{
  "hidden_act": "tanh_gelu",
  "norm_eps": 1e-05,
  "rope_theta": 10000.0,
  "attn_scale": 0.0884,
  "init_std_o": 0.0556,
  "learning_rate": 0.0189,
  "beta1": 0.95
}
Each number is 50 + 10 x the weight over its row's rms, rounded and kept within 0 to 99. Layers, rows and columns count from 0. The size before them is the row's rms in percent of the matrix's.

# o: layer 4 attention output (transposed), 384x384, rms 0.202, rows 333-383, columns 128-159
# v: layer 4 attention value, 384x384, rms 0.115, rows 334-383, columns 128-159
# up: layer 4 MLP up, 1152x384, rms 0.211, rows 0-49, columns 128-159
# down: layer 4 MLP down (transposed), 1152x384, rms 0.118, rows 0-48, columns 128-159
o333 095:42 43 50 48 44 59 45 47 58 53 49 72 49 45 39 47 48 42 54 61 48 49 58 70 45 60 46 51 36 63 43 53
v334 099:74 60 54 66 37 45 46 40 42 60 54 49 50 30 55 57 54 50 50 32 59 49 47 53 50 55 56 50 39 40 42 48
o334 102:58 33 48 39 46 42 66 45 47 49 43 46 50 57 46 54 74 41 60 56 54 69 53 57 59 32 63 60 42 55 46 65
v335 093:53 63 61 58 66 39 52 48 49 70 54 54 65 46 44 37 48 59 41 48 60 65 48 45 49 50 46 68 54 55 35 61
o335 091:55 69 27 48 60 59 42 55 50 42 61 52 58 65 48 72 44 48 38 30 62 58 54 45 56 52 32 39 51 40 55 71
v336 094:49 58 59 66 45 56 48 49 48 42 45 57 45 50 42 48 37 68 53 56 52 53 60 37 45 68 49 38 46 50 54 52
o336 094:47 44 52 58 58 51 39 41 52 58 55 51 46 42 40 40 35 52 56 46 52 52 54 46 51 28 65 54 46 48 65 35
v337 097:48 46 55 51 63 62 50 31 67 47 48 60 43 56 46 61 48 57 54 35 33 54 40 54 61 32 37 66 51 46 49 42
o337 097:59 45 55 72 49 61 47 49 55 53 44 40 43 49 46 45 61 50 60 46 51 59 52 59 50 49 41 61 57 61 32 42
v338 101:46 53 64 56 43 44 30 53 43 28 50 47 44 58 41 30 41 47 52 54 61 45 50 20 45 61 46 44 42 66 43 47
o338 099:53 51 52 72 53 56 41 47 56 53 49 54 54 48 61 60 69 27 58 46 52 59 53 59 47 43 59 63 60 48 47 46
v339 098:49 60 49 38 34 61 49 41 38 63 57 44 58 39 38 42 56 51 55 41 60 39 62 26 60 57 54 43 37 59 51 48
o339 099:62 52 62 41 38 52 49 50 41 57 42 40 49 41 45 60 49 59 47 45 55 53 46 32 52 34 35 42 39 51 52 49
v340 097:51 57 39 34 64 43 52 55 59 50 47 44 40 62 41 47 69 60 59 49 61 46 44 41 28 68 52 58 50 53 51 60
o340 097:68 47 56 47 52 38 47 50 43 67 39 47 58 50 55 49 41 46 23 51 61 60 61 57 43 51 50 61 47 64 40 55
v341 088:43 64 45 37 38 39 61 51 38 63 64 51 42 59 39 26 37 46 59 46 38 52 43 45 41 50 62 53 44 53 45 43
o341 090:61 47 58 51 59 43 46 54 37 54 65 53 55 54 48 47 49 45 59 47 57 58 89 58 43 35 56 59 44 46 37 52
v342 090:60 45 43 62 62 74 69 40 52 56 41 54 47 42 51 59 56 47 44 54 62 47 50 38 33 67 59 54 48 50 44 41
o342 093:51 46 55 55 46 62 61 59 36 39 45 49 45 45 48 50 51 51 59 51 31 48 62 59 43 57 52 57 47 49 29 61
v343 093:40 44 39 51 37 47 73 67 39 73 38 47 47 53 49 54 57 50 54 50 50 58 59 46 62 31 39 42 60 52 38 53
o343 093:45 34 56 60 34 64 33 65 45 54 60 47 56 48 41 47 41 64 37 60 47 49 62 52 39 48 55 61 45 61 54 51
v344 098:53 57 39 44 35 50 63 36 43 53 30 32 58 67 50 50 44 48 62 50 53 60 64 55 57 52 55 60 48 55 39 59
o344 097:56 35 61 54 38 54 57 32 51 35 44 42 55 34 61 47 50 40 41 59 30 43 46 68 49 42 47 54 49 57 37 73
v345 095:59 61 41 69 43 53 50 54 52 44 53 30 47 39 44 48 54 49 44 58 66 43 66 60 54 63 52 45 39 50 46 68
o345 094:57 54 51 55 53 32 52 41 61 56 35 58 44 44 40 55 48 34 48 68 36 51 63 44 62 71 63 43 48 45 35 46
v346 092:48 53 63 64 43 51 60 60 36 43 36 52 47 41 32 50 50 38 44 45 53 47 56 28 61 45 50 56 49 61 50 46
o346 091:31 51 63 51 48 48 41 63 43 57 45 52 53 68 39 32 61 50 46 42 58 37 52 48 41 45 43 62 39 50 45 33
v347 095:55 49 49 41 44 29 59 52 52 52 58 45 47 56 31 66 46 54 73 55 43 37 43 59 49 32 34 51 61 56 55 51
o347 092:58 66 35 35 60 35 66 40 36 56 64 56 40 35 53 48 52 61 56 46 48 37 44 49 57 39 52 35 57 54 61 66
v348 095:51 47 50 50 60 62 45 46 59 49 66 60 44 36 51 59 60 29 28 48 57 43 62 61 50 57 52 53 50 61 32 62
o348 094:55 56 54 63 47 46 41 65 52 48 34 47 44 40 66 43 57 30 39 59 37 51 66 60 45 49 38 58 36 53 44 35
v349 097:62 38 57 40 60 41 63 32 39 55 41 51 61 50 48 49 50 69 49 52 58 42 47 47 34 55 65 57 33 59 40 44
o349 093:47 43 43 51 47 56 32 40 45 55 30 62 33 58 64 73 53 49 47 41 60 48 39 42 43 53 42 46 44 55 40 60
v350 092:64 63 54 48 61 48 39 46 68 47 46 76 64 38 44 44 49 58 48 42 49 43 34 32 38 48 51 46 36 52 56 58
o350 091:41 43 52 37 60 41 57 70 62 57 47 37 53 56 59 52 52 60 32 60 67 51 31 53 78 51 49 36 49 52 52 59
v351 100:51 59 65 59 43 58 41 54 44 48 61 61 58 52 70 45 61 53 66 51 46 39 71 51 37 56 43 49 53 50 49 54
o351 099:50 48 37 51 66 51 71 47 64 51 39 57 64 60 64 56 44 57 62 66 55 57 35 51 53 49 27 51 47 51 48 49
v352 088:58 42 47 61 51 49 58 45 45 53 56 41 49 52 66 47 69 46 27 71 45 44 42 43 77 62 58 38 54 54 34 55
o352 092:50 58 42 58 28 41 54 47 61 49 40 33 48 57 49 58 42 23 42 48 51 65 51 44 50 53 41 44 62 49 44 49
v353 088:57 55 61 52 69 60 26 51 45 52 61 50 41 51 40 32 55 50 34 49 44 36 53 41 45 51 50 60 33 62 52 61
o353 085:34 70 58 63 71 40 40 57 55 27 32 48 45 58 47 43 65 44 37 39 52 41 50 54 47 62 45 54 51 35 50 44
v354 104:31 40 58 67 46 54 45 32 46 54 58 48 75 47 54 49 36 53 54 53 58 62 45 57 64 69 42 48 47 41 30 55
o354 098:45 43 43 73 55 35 66 57 57 58 62 44 44 41 58 41 50 51 53 61 55 33 41 39 39 41 36 40 53 52 58 61
v355 089:53 53 55 60 45 41 33 45 43 37 35 47 50 62 52 58 52 34 64 58 63 57 64 45 50 47 48 33 56 59 46 49
o355 089:55 62 51 45 57 60 61 61 56 51 56 68 53 52 50 63 58 46 41 45 53 53 48 54 39 78 46 57 52 62 30 51
v356 093:59 53 45 52 44 53 46 62 17 45 51 39 59 55 46 15 57 49 56 40 57 67 39 55 40 44 46 47 56 33 41 45
o356 094:49 52 42 61 55 49 45 50 49 43 47 30 45 36 38 50 68 44 62 42 50 42 57 49 46 46 67 66 67 66 36 48
v357 092:37 59 63 41 60 44 41 58 28 46 48 45 37 51 45 52 47 52 54 53 41 60 35 56 49 60 53 28 62 55 43 67
o357 088:48 46 62 56 55 54 32 68 40 46 58 58 61 34 39 61 49 51 55 61 43 42 60 40 60 30 55 44 38 37 51 63
v358 091:59 57 55 47 36 62 41 40 46 38 58 54 43 52 53 39 39 43 48 64 41 61 33 50 49 47 53 77 48 51 41 53
o358 092:52 58 53 63 51 61 38 45 60 55 51 52 58 50 54 42 57 45 77 38 39 57 51 49 48 49 45 52 44 39 19 57
v359 097:28 58 56 45 63 36 70 38 77 63 45 49 51 45 45 48 44 46 37 36 69 46 48 58 46 53 59 53 30 30 50 57
o359 099:55 22 59 59 63 51 54 47 36 51 60 39 66 45 51 35 38 28 59 59 50 72 50 61 38 22 59 52 42 62 44 56
v360 098:59 77 66 49 48 46 46 41 54 47 46 48 49 60 39 60 38 47 60 69 60 38 42 56 47 56 58 47 66 42 50 46
o360 100:37 52 57 42 68 43 56 49 42 48 38 54 56 49 51 63 57 57 51 55 55 42 56 68 54 38 56 36 46 61 53 41
v361 087:59 61 62 59 45 52 44 37 48 52 44 61 65 55 48 34 49 74 49 66 42 46 46 52 40 63 55 56 58 54 40 37
o361 090:64 50 57 59 51 45 37 53 44 60 54 48 34 59 58 53 51 43 62 46 40 56 50 49 56 62 38 51 40 52 37 49
v362 095:70 39 45 44 47 64 71 51 47 50 44 53 55 35 35 45 60 64 29 40 55 49 49 54 56 56 44 19 56 52 57 27
o362 095:51 32 53 55 46 59 42 63 53 65 32 52 42 25 50 47 50 46 40 45 55 45 32 55 72 37 43 47 50 40 49 41
v363 096:72 40 33 31 59 72 35 56 41 62 63 54 53 40 35 47 57 37 45 54 56 42 47 45 52 48 68 52 73 46 51 39
o363 095:60 27 60 42 54 52 40 67 43 48 53 49 60 49 39 60 55 61 45 58 52 46 49 40 53 44 52 61 56 51 61 52
v364 098:50 61 63 60 53 52 42 38 46 45 48 40 58 38 44 38 46 50 57 43 44 44 64 55 47 39 47 38 44 64 39 46
o364 095:41 66 40 45 57 55 36 55 33 51 35 65 51 43 39 66 65 61 50 52 67 53 38 57 75 64 53 64 55 50 49 40
v365 098:59 57 51 31 46 61 66 61 36 57 60 46 63 53 49 34 44 35 56 65 45 57 36 39 49 42 74 37 38 59 61 57
o365 101:50 46 48 44 76 51 55 45 50 39 52 36 56 50 54 32 56 47 55 46 50 57 40 52 41 53 43 68 38 45 51 46
v366 095:49 50 65 52 48 36 61 55 53 32 58 55 58 57 49 64 45 51 58 57 56 63 24 58 26 61 53 49 48 41 62 56
o366 094:55 32 54 38 30 45 67 47 54 54 30 54 63 71 29 57 54 67 64 49 46 40 66 38 36 41 44 34 52 52 46 83
v367 093:62 62 70 39 43 44 64 47 55 52 52 54 71 44 48 29 43 55 51 39 56 43 46 53 68 58 49 42 54 40 55 67
o367 093:41 42 63 56 50 47 54 55 47 51 49 55 39 44 69 32 47 49 29 69 43 47 43 47 63 39 37 69 47 31 46 57
v368 093:47 42 44 48 47 55 44 45 58 47 54 46 42 56 64 45 34 65 41 55 34 38 51 47 70 22 42 54 49 54 52 45
o368 095:69 51 53 51 52 39 54 48 50 46 46 45 53 60 43 43 62 63 38 49 43 48 54 69 60 47 49 47 56 47 73 49
v369 097:51 42 48 28 56 52 55 54 60 62 48 37 57 37 41 24 50 58 58 46 34 47 63 62 44 45 44 33 25 50 32 43
o369 095:59 51 45 49 49 44 45 47 36 57 51 63 52 39 51 38 35 50 51 35 51 59 41 65 52 33 49 54 47 49 57 60
v370 092:56 85 52 52 42 61 49 55 40 43 39 27 54 83 43 46 53 43 39 58 24 48 55 60 46 47 56 57 60 57 66 37
o370 088:62 68 35 55 52 49 54 58 48 39 64 51 42 64 51 64 38 43 55 45 54 49 48 42 53 57 62 39 34 39 64 32
v371 097:45 49 37 36 48 63 54 78 62 37 63 57 55 54 50 63 44 42 44 40 48 44 68 59 50 41 56 41 44 60 62 53
o371 096:41 40 62 55 47 41 44 68 48 52 62 60 49 41 47 39 54 36 52 41 50 55 49 60 82 54 43 48 48 51 35 49
v372 101:36 23 56 55 69 40 41 54 48 39 52 62 62 51 61 50 47 55 34 50 60 62 57 36 63 54 59 51 61 54 47 43
o372 099:38 57 40 51 50 59 48 71 69 43 43 37 47 57 44 44 50 58 54 58 56 53 50 57 37 44 48 50 30 43 47 49
v373 092:51 49 52 51 71 40 43 50 55 47 46 57 66 61 28 57 63 62 19 45 61 40 46 35 45 53 39 35 52 52 50 47
o373 095:57 58 56 57 40 52 44 65 66 68 38 49 37 66 78 48 51 47 33 38 53 83 47 42 54 50 37 47 62 56 43 29
v374 096:73 58 30 60 58 48 45 54 62 53 40 50 39 53 66 57 41 58 56 42 37 35 36 62 42 39 61 46 56 57 46 58
o374 094:56 58 51 66 54 39 48 50 54 40 46 41 42 59 53 51 46 48 45 56 55 50 55 63 32 45 48 45 54 66 55 56
v375 095:57 66 42 49 59 58 42 58 38 52 46 55 38 50 50 57 34 45 54 55 53 52 51 53 32 54 55 49 41 35 34 47
o375 092:43 62 65 35 46 54 53 44 51 42 49 46 52 28 66 65 32 44 51 52 54 57 43 46 66 48 49 65 51 46 54 48
v376 088:41 72 37 34 60 44 54 54 40 61 35 47 45 51 69 39 32 48 61 39 50 44 42 52 39 51 27 61 41 54 42 59
o376 090:39 53 63 51 74 52 47 51 37 20 58 46 67 38 56 38 54 36 51 56 57 33 75 60 44 70 36 43 47 51 51 53
v377 094:25 64 50 48 35 48 40 33 42 51 37 80 34 71 47 47 62 56 46 47 71 73 80 49 86 68 45 57 59 58 56 60
o377 089:61 36 54 44 52 49 59 63 52 46 60 66 25 61 45 42 43 42 50 49 64 40 50 47 59 40 54 50 52 51 67 48
v378 095:57 52 53 60 55 51 32 40 46 54 46 57 40 46 49 47 47 60 52 54 59 45 62 39 67 32 46 60 41 41 56 44
o378 094:48 56 42 55 57 62 58 56 49 47 57 57 65 40 35 32 54 38 45 66 57 46 52 41 47 68 47 46 44 53 58 66
v379 089:50 50 55 58 68 53 69 40 67 71 58 52 56 49 45 56 77 60 44 60 63 53 58 52 67 36 48 52 52 49 60 49
o379 087:41 45 53 58 44 41 44 70 55 49 55 32 45 42 39 57 42 51 52 62 34 59 33 51 54 53 52 61 52 43 54 46
v380 094:51 48 32 42 46 47 60 42 41 50 54 67 56 62 63 55 59 48 58 69 37 45 45 42 54 47 33 57 50 37 41 55
o380 095:35 51 67 54 56 62 51 43 58 57 62 43 53 58 46 50 45 51 53 33 55 41 49 58 45 46 43 46 50 59 40 78
v381 094:48 57 60 50 58 48 54 46 49 44 50 60 43 40 45 40 49 43 41 57 55 57 45 46 49 50 49 45 58 19 46 63
o381 096:58 48 47 37 67 68 48 67 47 43 65 68 43 44 59 18 35 34 60 46 58 44 39 46 59 48 44 62 55 55 52 39
v382 087:57 56 71 53 44 38 49 44 56 51 64 37 65 45 53 46 60 57 45 56 44 58 41 55 46 43 39 39 68 47 53 56
o382 089:48 52 42 36 34 52 58 50 60 61 41 43 60 53 50 57 30 25 44 49 47 43 46 50 64 62 63 50 50 50 46 47
v383 097:44 56 65 52 51 42 45 35 49 51 44 62 38 52 42 48 38 43 17 55 54 47 48 35 37 53 45 38 51 48 40 48
o383 102:54 60 69 51 47 59 54 38 54 48 55 42 48 56 52 47 67 33 28 60 53 45 40 34 49 35 49 38 66 41 52 52
up0 103:40 34 51 69 60 55 60 44 50 46 69 56 44 45 48 64 41 47 56 56 52 47 44 41 55 61 46 66 45 42 58 40
down0 095:56 60 45 46 38 49 51 41 44 62 27 50 43 59 55 28 48 46 47 53 35 47 50 57 63 52 51 34 51 64 43 50
up1 099:50 57 38 51 50 54 48 79 37 63 48 64 46 68 41 27 46 44 61 38 43 54 49 69 53 59 46 64 55 42 52 52
down1 099:49 42 59 71 43 49 50 33 63 30 52 33 52 37 56 75 45 50 39 59 50 47 46 23 52 35 51 46 48 63 57 58
up2 094:54 44 49 66 39 56 54 50 47 54 39 47 50 53 67 59 57 52 49 66 74 57 46 35 39 49 45 35 62 45 41 45
down2 093:42 58 50 36 61 38 48 55 54 48 60 57 40 52 41 34 31 48 55 42 38 43 46 62 54 59 53 59 37 58 50 50
up3 100:62 56 56 43 56 57 51 40 52 42 74 54 64 63 59 51 60 48 63 35 46 54 56 50 41 60 39 60 55 61 63 50
down3 108:45 50 37 44 33 65 60 29 59 54 49 45 52 58 61 41 43 52 55 46 48 48 43 28 49 62 42 64 49 49 44 55
up4 102:54 44 73 53 61 63 51 59 51 62 58 44 60 41 46 65 60 52 52 37 55 54 44 64 48 47 42 53 54 58 31 49
down4 096:49 60 34 38 27 36 58 43 47 44 55 56 44 52 57 45 31 40 53 60 45 51 47 41 54 51 50 52 59 42 68 54
up5 101:54 52 52 55 41 41 45 37 55 56 65 44 33 58 47 48 46 49 63 47 40 42 66 49 41 62 68 53 77 59 42 44
down5 102:39 46 52 41 50 51 48 69 48 38 35 51 61 51 50 57 52 50 42 53 56 54 34 52 48 29 37 44 28 40 68 58
up6 100:68 56 45 49 48 59 56 73 57 51 69 41 38 56 41 60 50 66 43 38 56 52 58 56 59 43 65 60 47 52 37 39
down6 095:36 40 55 69 60 35 45 34 42 53 21 49 47 46 53 37 65 43 56 72 40 53 47 44 44 53 49 57 39 50 60 51
up7 113:43 63 56 55 45 54 47 38 63 61 64 41 49 40 33 46 67 39 60 46 60 58 44 55 45 62 65 66 60 38 57 35
down7 116:43 50 57 32 45 49 59 60 49 51 44 61 64 50 43 52 63 41 52 48 48 59 57 63 41 47 52 63 49 59 51 66
up8 098:48 49 53 56 50 67 51 56 47 55 41 56 55 65 49 72 62 49 39 45 45 49 49 44 50 42 58 66 58 57 78 33
down8 112:44 41 31 50 50 54 40 66 61 50 49 42 51 58 38 51 34 49 41 63 56 64 48 45 54 71 40 44 45 52 43 43
up9 101:39 50 55 64 51 61 64 64 32 43 68 63 57 46 60 30 36 41 59 31 36 38 52 49 66 45 48 52 51 51 43 40
down9 097:68 54 60 34 50 30 40 52 66 57 23 48 38 47 45 52 58 63 33 69 59 44 50 49 39 52 61 55 50 53 60 53
up10 097:55 48 42 64 30 39 58 44 39 43 40 27 45 53 50 38 42 64 53 71 34 48 47 43 66 45 31 54 34 56 51 53
down10 095:57 41 53 38 69 66 32 56 67 47 67 73 47 42 47 52 56 35 48 32 66 46 58 62 48 52 65 50 63 47 62 51
up11 092:57 56 50 45 51 43 52 58 31 39 61 42 50 42 47 52 55 44 42 61 46 57 53 62 64 61 42 57 65 34 37 59
down11 089:37 46 59 55 56 50 46 45 56 50 29 56 44 50 39 46 48 45 52 59 64 54 58 47 50 33 51 49 34 63 68 43
up12 097:48 49 61 62 39 32 38 23 49 50 57 52 42 49 43 51 48 59 68 55 29 56 51 48 50 35 49 45 67 64 52 55
down12 093:48 58 36 45 48 53 60 76 47 45 45 42 62 52 40 40 48 55 43 47 68 40 56 45 59 56 41 41 42 43 57 39
up13 103:47 49 46 56 53 65 65 47 60 52 59 30 47 65 59 50 36 50 39 49 35 49 30 25 48 23 45 45 58 60 50 52
down13 098:42 54 49 39 59 55 24 58 54 53 50 73 53 51 44 54 57 38 56 54 65 68 46 76 51 75 58 55 60 46 65 35
up14 102:59 40 49 48 49 39 26 51 42 51 54 42 44 64 51 52 54 53 59 41 62 45 60 74 56 58 37 45 35 44 47 73
down14 099:41 57 60 50 57 54 79 36 51 51 40 51 49 26 39 48 31 45 45 52 33 48 48 36 42 51 55 62 60 53 50 32
up15 100:52 55 22 45 56 54 55 23 58 46 49 48 40 44 35 57 39 63 46 42 57 46 37 42 59 54 45 44 66 68 49 46
down15 104:49 78 66 43 40 49 49 55 65 56 45 55 46 57 62 43 49 64 45 62 40 54 43 42 39 39 35 49 48 38 46 68
up16 094:49 50 74 62 37 53 56 52 52 44 51 54 47 53 44 36 38 62 57 55 63 36 47 43 60 73 44 44 51 36 51 60
down16 094:51 52 54 45 54 56 53 44 57 66 48 44 58 43 66 68 67 48 59 54 39 48 51 61 57 37 56 67 56 56 44 34
up17 101:55 53 54 68 51 45 50 37 48 49 54 41 58 45 56 54 47 49 49 50 51 67 67 57 40 36 46 59 38 58 71 51
down17 095:46 57 48 40 49 46 40 67 51 68 34 62 41 51 42 49 64 56 50 50 43 32 46 46 57 57 55 28 50 48 50 51
up18 103:42 39 40 50 52 59 65 59 46 62 71 39 36 47 51 48 47 49 31 40 59 35 38 51 38 54 38 40 45 44 55 60
down18 094:53 51 72 46 37 37 44 46 62 46 46 54 68 50 59 53 55 49 70 70 35 60 53 47 66 37 56 57 52 51 39 41
up19 105:47 57 46 44 33 48 39 53 54 56 54 53 55 46 32 65 62 39 49 40 65 52 64 47 32 37 49 51 40 43 56 55
down19 110:56 47 55 39 48 51 40 42 54 36 61 43 50 55 32 66 51 53 45 49 48 50 48 63 75 63 44 60 42 46 47 44
up20 103:30 49 54 31 51 51 36 65 61 55 53 59 38 36 35 33 55 51 61 54 54 33 39 59 52 36 57 60 43 32 59 66
down20 103:63 58 35 68 48 54 64 35 51 42 56 37 58 64 67 74 50 50 40 55 33 60 62 41 51 58 48 49 50 66 44 47
up21 099:48 44 42 58 41 52 65 57 50 66 56 56 59 49 37 59 48 57 42 54 44 42 40 54 61 41 44 59 58 51 46 57
down21 111:53 45 65 47 60 46 49 48 58 65 52 44 41 49 60 49 55 53 50 44 46 53 54 41 36 47 55 44 36 54 47 53
up22 102:46 56 40 37 47 49 55 49 43 60 67 53 36 55 52 60 38 44 48 24 61 40 48 52 62 61 53 63 56 62 47 55
down22 102:55 49 58 66 50 43 50 49 45 26 29 43 71 48 51 41 49 48 59 78 47 56 43 56 41 43 39 36 37 49 56 44
up23 101:25 65 55 42 37 23 54 44 53 28 41 63 47 56 60 50 27 70 62 53 49 54 45 49 29 52 23 30 67 39 29 29
down23 095:70 35 56 65 63 71 40 58 46 71 55 39 42 46 45 37 63 33 31 35 44 44 58 51 50 42 77 74 35 59 71 62
up24 107:59 44 47 51 62 52 46 56 52 52 51 60 60 42 49 46 44 52 51 43 43 53 52 65 29 43 52 54 64 57 54 49
down24 109:58 49 57 51 30 58 52 50 55 57 44 33 38 48 47 55 61 43 50 42 50 52 58 43 73 61 55 60 12 42 48 48
up25 098:69 29 44 47 49 45 52 45 59 52 51 59 57 34 51 24 37 46 43 42 59 62 52 48 39 53 52 41 58 34 44 40
down25 097:32 67 50 59 71 46 37 52 45 52 45 47 30 79 48 70 66 53 55 50 52 43 42 53 58 47 44 64 43 59 48 72
up26 097:52 48 65 48 49 53 45 39 58 34 50 65 63 51 67 63 51 57 50 32 61 57 61 42 47 46 52 64 57 43 43 41
down26 099:54 36 53 51 49 75 56 51 34 39 65 33 50 47 48 56 39 65 60 58 49 41 48 38 45 50 61 43 62 48 65 64
up27 103:40 52 68 44 40 75 51 64 36 32 60 66 50 51 45 43 50 60 61 61 49 51 46 56 38 58 57 54 49 64 54 44
down27 106:59 53 37 66 64 34 42 43 71 73 48 42 50 47 62 58 48 43 44 41 58 51 47 33 51 48 38 47 54 51 51 46
up28 103:62 41 52 70 57 60 48 49 49 63 71 44 53 54 41 55 61 56 43 53 52 38 51 23 47 66 42 56 48 63 58 27
down28 097:42 50 55 31 42 35 55 56 46 24 34 41 45 44 61 55 31 53 58 51 42 54 56 60 54 40 51 46 45 53 51 79
up29 106:50 51 62 49 47 54 34 36 41 61 56 69 47 45 41 47 60 34 65 42 55 33 59 35 35 45 74 49 66 46 38 49
down29 102:46 57 36 51 55 45 70 63 46 40 52 42 60 64 59 39 36 66 34 56 48 64 43 65 70 62 34 47 41 63 62 48
up30 100:43 48 36 38 47 65 50 40 33 46 45 73 50 40 57 20 56 64 66 52 37 32 39 47 46 48 35 54 58 54 67 39
down30 096:55 41 61 59 45 47 64 57 56 47 47 44 43 57 46 76 36 42 36 53 66 76 58 49 38 47 61 55 47 48 33 52
up31 106:28 60 54 35 60 46 58 25 53 57 58 62 44 54 34 51 51 49 45 30 58 54 32 26 53 67 55 46 62 44 55 60
down31 098:65 48 40 62 43 57 58 49 45 43 43 45 58 66 64 54 44 52 65 69 52 48 70 68 58 37 49 69 41 41 35 37
up32 097:48 62 42 50 38 41 56 62 63 46 36 63 61 34 40 37 43 60 57 53 60 26 44 46 66 33 47 33 48 45 75 35
down32 097:49 34 65 45 64 42 56 51 47 50 57 33 47 42 53 52 59 39 35 41 37 52 55 45 37 63 68 58 69 60 24 56
up33 098:70 56 32 31 37 47 35 46 52 31 59 60 43 57 47 42 47 21 34 60 54 48 55 44 67 50 58 47 44 36 69 51
down33 095:37 44 62 70 59 50 64 57 56 59 50 45 55 53 44 43 42 50 60 50 66 55 37 50 38 45 40 37 56 63 34 49
up34 103:62 42 47 48 57 69 49 57 62 47 52 44 56 28 37 57 53 43 57 47 70 59 46 42 40 48 55 40 47 58 45 33
down34 098:40 48 42 49 38 34 52 53 46 49 43 61 51 70 66 49 47 56 43 47 44 42 45 56 48 52 47 51 48 41 60 67
up35 100:58 54 43 66 49 56 45 34 52 57 45 45 39 50 53 56 53 48 54 50 42 48 48 53 53 48 58 49 51 52 54 59
down35 104:40 44 55 58 41 61 62 62 42 46 55 52 58 57 45 49 60 39 47 50 48 65 44 52 50 46 45 43 43 42 46 49
up36 102:62 57 57 52 58 51 42 69 50 45 52 50 60 37 58 49 32 44 66 56 44 47 57 28 33 44 41 56 39 47 56 29
down36 096:45 32 34 56 48 44 45 46 48 46 56 45 40 54 49 47 64 52 42 42 45 61 51 70 64 54 49 40 64 42 49 61
up37 096:61 51 34 73 42 44 43 52 61 31 48 57 50 40 54 64 62 38 62 42 60 52 39 41 45 39 45 55 40 49 48 49
down37 098:32 61 46 43 64 51 60 41 39 64 38 42 58 50 50 42 60 65 49 67 48 39 32 38 59 63 55 47 53 47 55 61
up38 097:53 56 57 34 44 43 44 50 48 48 46 63 48 44 43 57 47 56 52 33 41 41 67 71 38 54 52 60 49 48 52 61
down38 099:43 51 24 42 48 36 66 48 66 52 47 42 55 61 55 49 50 55 46 57 32 52 46 26 46 49 41 49 46 43 56 67
up39 095:53 50 48 60 52 47 36 52 46 42 58 49 50 52 52 52 44 67 53 51 59 44 38 52 53 43 61 41 56 41 37 64
down39 094:51 46 56 51 44 52 62 49 61 55 42 52 45 48 37 39 53 40 47 49 37 51 59 51 54 56 44 51 52 57 62 39
up40 105:45 35 58 53 57 39 58 55 59 60 46 61 47 40 43 67 48 49 40 42 61 57 53 52 46 46 42 55 43 39 41 54
down40 101:66 67 41 46 44 58 45 58 45 35 58 45 43 52 69 36 57 48 63 53 44 39 53 45 50 45 56 51 68 57 58 51
up41 099:57 58 35 72 42 36 48 52 41 53 37 48 45 35 55 38 61 48 60 50 51 45 48 34 48 43 32 58 65 44 48 53
down41 093:48 48 63 16 44 54 51 60 57 40 48 59 66 61 48 57 38 58 42 42 44 58 50 64 59 44 43 35 45 43 42 41
up42 102:56 34 35 55 50 63 64 59 64 60 51 55 55 44 48 41 55 48 56 51 46 65 67 34 37 75 46 60 36 43 49 57
down42 108:43 51 64 37 33 38 49 44 52 45 55 34 49 64 48 43 63 65 50 43 53 46 49 66 63 31 53 43 63 62 42 43
up43 100:43 43 45 42 43 61 62 32 53 62 58 49 43 59 48 45 70 54 42 48 58 75 48 33 47 48 22 51 70 47 50 50
down43 105:60 49 52 66 60 30 52 55 54 47 41 49 48 36 51 42 52 54 48 75 42 32 51 52 45 49 53 50 35 53 35 33
up44 099:50 50 41 53 36 42 46 33 64 58 61 35 41 61 53 40 58 56 61 52 34 54 53 43 54 50 53 71 45 41 40 30
down44 104:59 36 45 65 44 58 57 62 42 50 54 66 60 38 48 53 42 26 42 48 62 55 40 43 50 50 44 48 54 56 47 58
up45 097:48 57 50 51 53 38 49 38 71 52 42 75 50 68 54 54 73 54 49 52 38 33 55 36 49 37 48 49 54 47 51 40
down45 098:56 59 61 56 33 61 47 63 35 43 50 27 48 51 44 44 33 52 50 39 59 70 55 59 48 63 51 46 47 61 51 68
up46 104:41 52 37 35 50 73 61 45 54 71 49 66 43 45 43 53 44 59 56 72 39 59 50 35 51 42 43 47 51 66 38 48
down46 095:60 48 56 59 50 39 38 55 48 28 44 38 56 49 55 48 52 38 46 27 59 43 54 61 54 49 60 50 58 34 56 47
up47 096:46 43 52 47 46 34 49 66 57 29 66 68 46 52 45 37 64 70 59 40 49 46 55 55 59 59 54 61 55 49 28 39
down47 092:52 60 42 46 41 50 49 38 36 66 51 40 50 54 45 63 36 40 51 63 38 45 46 62 51 31 54 40 60 35 55 62
up48 098:52 60 35 48 46 51 55 58 54 63 47 65 42 45 46 47 35 53 37 47 55 32 49 41 33 44 59 46 59 56 65 44
down48 097:52 37 53 54 57 44 39 40 41 42 45 35 51 51 60 50 44 38 62 57 49 65 50 64 63 48 29 45 42 59 46 49
up49 105:57 48 43 57 49 38 43 45 71 47 52 70 38 58 45 32 48 57 41 59 25 50 52 28 53 58 35 30 49 58 61 47